From a checkpoint of a small transformer trained on Wikipedia: width 256.
Each number is 128 + 32 x the weight over its row's rms, rounded and kept within 0 to 255. Layers, rows and columns count from 0. Numbers have three digits each. The size before them is the row's rms in percent of the matrix's.

# layer 3 MLP down (transposed), 1024x256, rms 0.0453, rows 274-284, columns 0-127
096:151189150056098085140089090112138114160079107101128130128139132073118130120101143164160169120110111132077124174096103125115105109157172136103131057085140082111157126120166119161153179108130173043115112207167092154108092128122065096117170187131107128197174164168157096097177111158106142152155105112084123102104180154099134107134161125126124100143130148171160078139150177117176114129122
083:078076126114109110120145162171082146180089137187161106134130166155168091161145087142131076134150109115125140175112132058088122096112161136146077092139124137123080129151114144164140160107136113137133136073069159124113160170079097155137110076092089155082152083171064141136048170152096130161157212161146072171143120129144136152140058152106135150103129097126141189154111133171109088156103
121:109113104149121110157143135165161176112148111139109182123073112173116164121177164136134099134095141094094171111136087107120135148082117111047110142134107090116102175122119136091130126104170149089195097145106115050178085145115138081118159103164103132129146150095146126085121155110145101151100182129162122152075105172149203109100103117123172111231046148154061102122093170114135090181154
115:169194137112187142153156069145114127085091121145076077124121101111072156111119136166146018131090139149128110155067131089152186076109104115112138148132098135084156191093155095135124069069140098168166170125153114093180140075133200149098140134171133211120109119163137143162133121092147081131141170119181052093131180153151129150123181126149139138183133157124115144103138159158144162151129
092:102131080140177124126081164114149170075145106079125143147152113136168128165167208156167124141134156153112117125136082114120112138137117160092141135071143127152142171180137123194190124094138061085111112130152077127122162124108178125124063144121118154118091144084124126118105164180142067087086138113168119111168082096141115125119131090127141171118130146133134134122129133132127111075125
167:129132099106084179096142141109105114124126162153119161116139130199113084176146206155149130111134104093144112139144136095141097066075113068125109191089127117091122060130143135062096107111126149100100142162151122186156131159134131160101153124174176108106144170108115132166098096097151078154094157164139112151108109061141090182158143155155102141166124105071120112139158103079135083113146
072:149161028139155141077111070128146148150159053189168167173131144144142087120123117161114112133086150169063143144104143078131112157118175133208112150172141100136161134163184068124108133151143106105117094134147131051162144082199151145094130149143129175070120144069097155169158143165140160164112125122167156169171143194126113053144092133163067136102107141163165173157123130122066117126153
102:131114138178141165106119147155193113098123155134082142140130109116089156128090124139187129170130137154166161123104106114138164112137130157159115118188173127113126135075114106101166122042119125162131131195155138167195166125182141117086105178139114104173122164117139151093142158142118067124166103073180060166112111128108133083074180090141141124099158095156144180147103123050181126142134
093:103138106116132082151195117135115112128146148117123172175094136120157122140134137114130135112122150159140104087102200114084150145123140084186150112080121113171085178121173156142147118050155141147084118066155186090091135138111101119147052095172160114143104150136136232094100171180076119127127148106058062119160138150155130123097158104122155115108093103126196139068110177167111082128137
088:142119107109161121198055140144132148103136139131151114171132103144174141161116152074110147146178207098075123118093067158108118055138165177104126141105102158117080162131109071110134149174138205141124141111066107177091157102078094185093062121134082106112129123143120130147127130134099179154185121193108146134160076135097105205142104064129137138102105121076129042089166176183136125134112
102:131134083180154062105082154098153144135103144137119129163188081087142149091141146090104106078107141118117160093128077141165105166156101129120154139127145186121130133141108098151077159222171163185133176165111119099163172180154113162181181169092127119140165112136092117134111127106108150153083152129130128128086101194138111156110129107118088118115195129111141102154108140154183182120071
# layer 3 MLP up, 1024x256, rms 0.0524, rows 275-285, columns 0-127
093:190205083114143098125120136095155164119224120118118118142111119125091171088135175110105096149192073120117082114162094145080130151136047077126108099159081135168159082112138153152110152113082143151178093142132098119116149104129121161164150096101185084137073115078110130187065115162131113114131134135110166120111152117152103161134110124135146146098144167140157101223224137128042151105131
118:189092078148126111120091179161124205187167125136103184168199131104144095155135157065114131128130102077188139193108111117087187136087125082096109190130129137130144137123163178076164053116125122144154171184183163132198144111192127070063106021143163135109145157096168210145133116120127106109101113104114112123083077131155106118074114105141114131163066110102112138161110145118125097116177
107:124129071176129082089120129079168119149195131180147164144166158140140170090151173140107125107124044147102113112187162171140126148111129101122092136182110095133125125141126107101198087125096153133121117178092092160117146127123112158108088111137184119151112152100118137158163091172108160077124165130112113135085104162161107153144000124129117092130125151114060160179124178126128111143125
108:111081093190130130082122156191162109144153139124116161149147125157153102119100154117148145117125101104155170177111227071126148107155125157108119071124085108140160116153166095085142102160112114116073071178099174100175113133193130139104101098172118157131164117112178153093107152121166171142121144148032100110174119154100108182123130151098142062134095096110159069118109109103103120126099
124:173149107156134139085131144094145145213145167118144189131106096102101159110116140120068134170162051157159093135115102152099163157116123060115193102121124146144134188101167154157128115073128109193101137145156105126207135102109155111126124057126148186117113094083132122124064156121158130105068158094167143114135070135191114145124083186122137110158118124064098080173147146120116093124143
089:145207141200166116132116174155108161133110146080105096141154141131133126153095122121138140098132153151177111118151146128135143171120108102106110109194084115133127123128129109059126060109078148170111106143150142153116148148152111101163089038079151154142145161170106137132127115184115147095088173095123118169137104108144138062079105151124160152083098120096087125194197137111147130133126
107:132138128158124070113162123162192191136161162122117124115129103136074092109130137120145129141117160179098128116121174149065132078158148167160114117136123095095168152137139136142198097059112157221138137158107171129133116096132181138095111151176163093072092130136142192146134100141127168086156088101155096165124158183108143162118144120117124111140095117147170171117096158106136140078126
102:193118058163113094105147188136121153144216163125134162138148124120104142148150192055151139113192114147174118143161123162143154111143082081089153123155111160107163119122170138120136099113117154141119137148127129114142131101123119160167105070136150085121093169081135120124150105134097079143116095143119101099180148128078072170116105129116134119144151152114100120157183152124088087143144
076:114132098141103175140146171099112112149112124142143143100132121131091063116209131143130121100169071095158134214116150156099176161140119081152149202097069112133179142133176144106088150099146078114143170199104172106098114160178200141103144116159149165120092211131119165136148182133071051150134130113156110134110152129056139089123190154083146138146177143104083143155115132088142112119153
106:088091091123157128111151120215126122097137152131141094126095149162152032138175121171142112122186087166133133106131167197129129139123108140190159140104075131172149143067137124136087075073120140137132169142201132091106110124185173161174067097124131157108131106117116121120162090129122110111177165116146118133111083153085164090129124195109146080146113135091146136128169130025117105129112
093:164180092100171086152179111108144124131165148114080181121085170127100101106104135128120128090129126147140095132174093143113149075123106128166194122139139152119139162090143139123130076120074127147089086119188151195157109147096137163083104137203137100100105150106113169192109150105080117078198116137129109098164121150162109155070162118147163102177138139122132137131122136141113137094173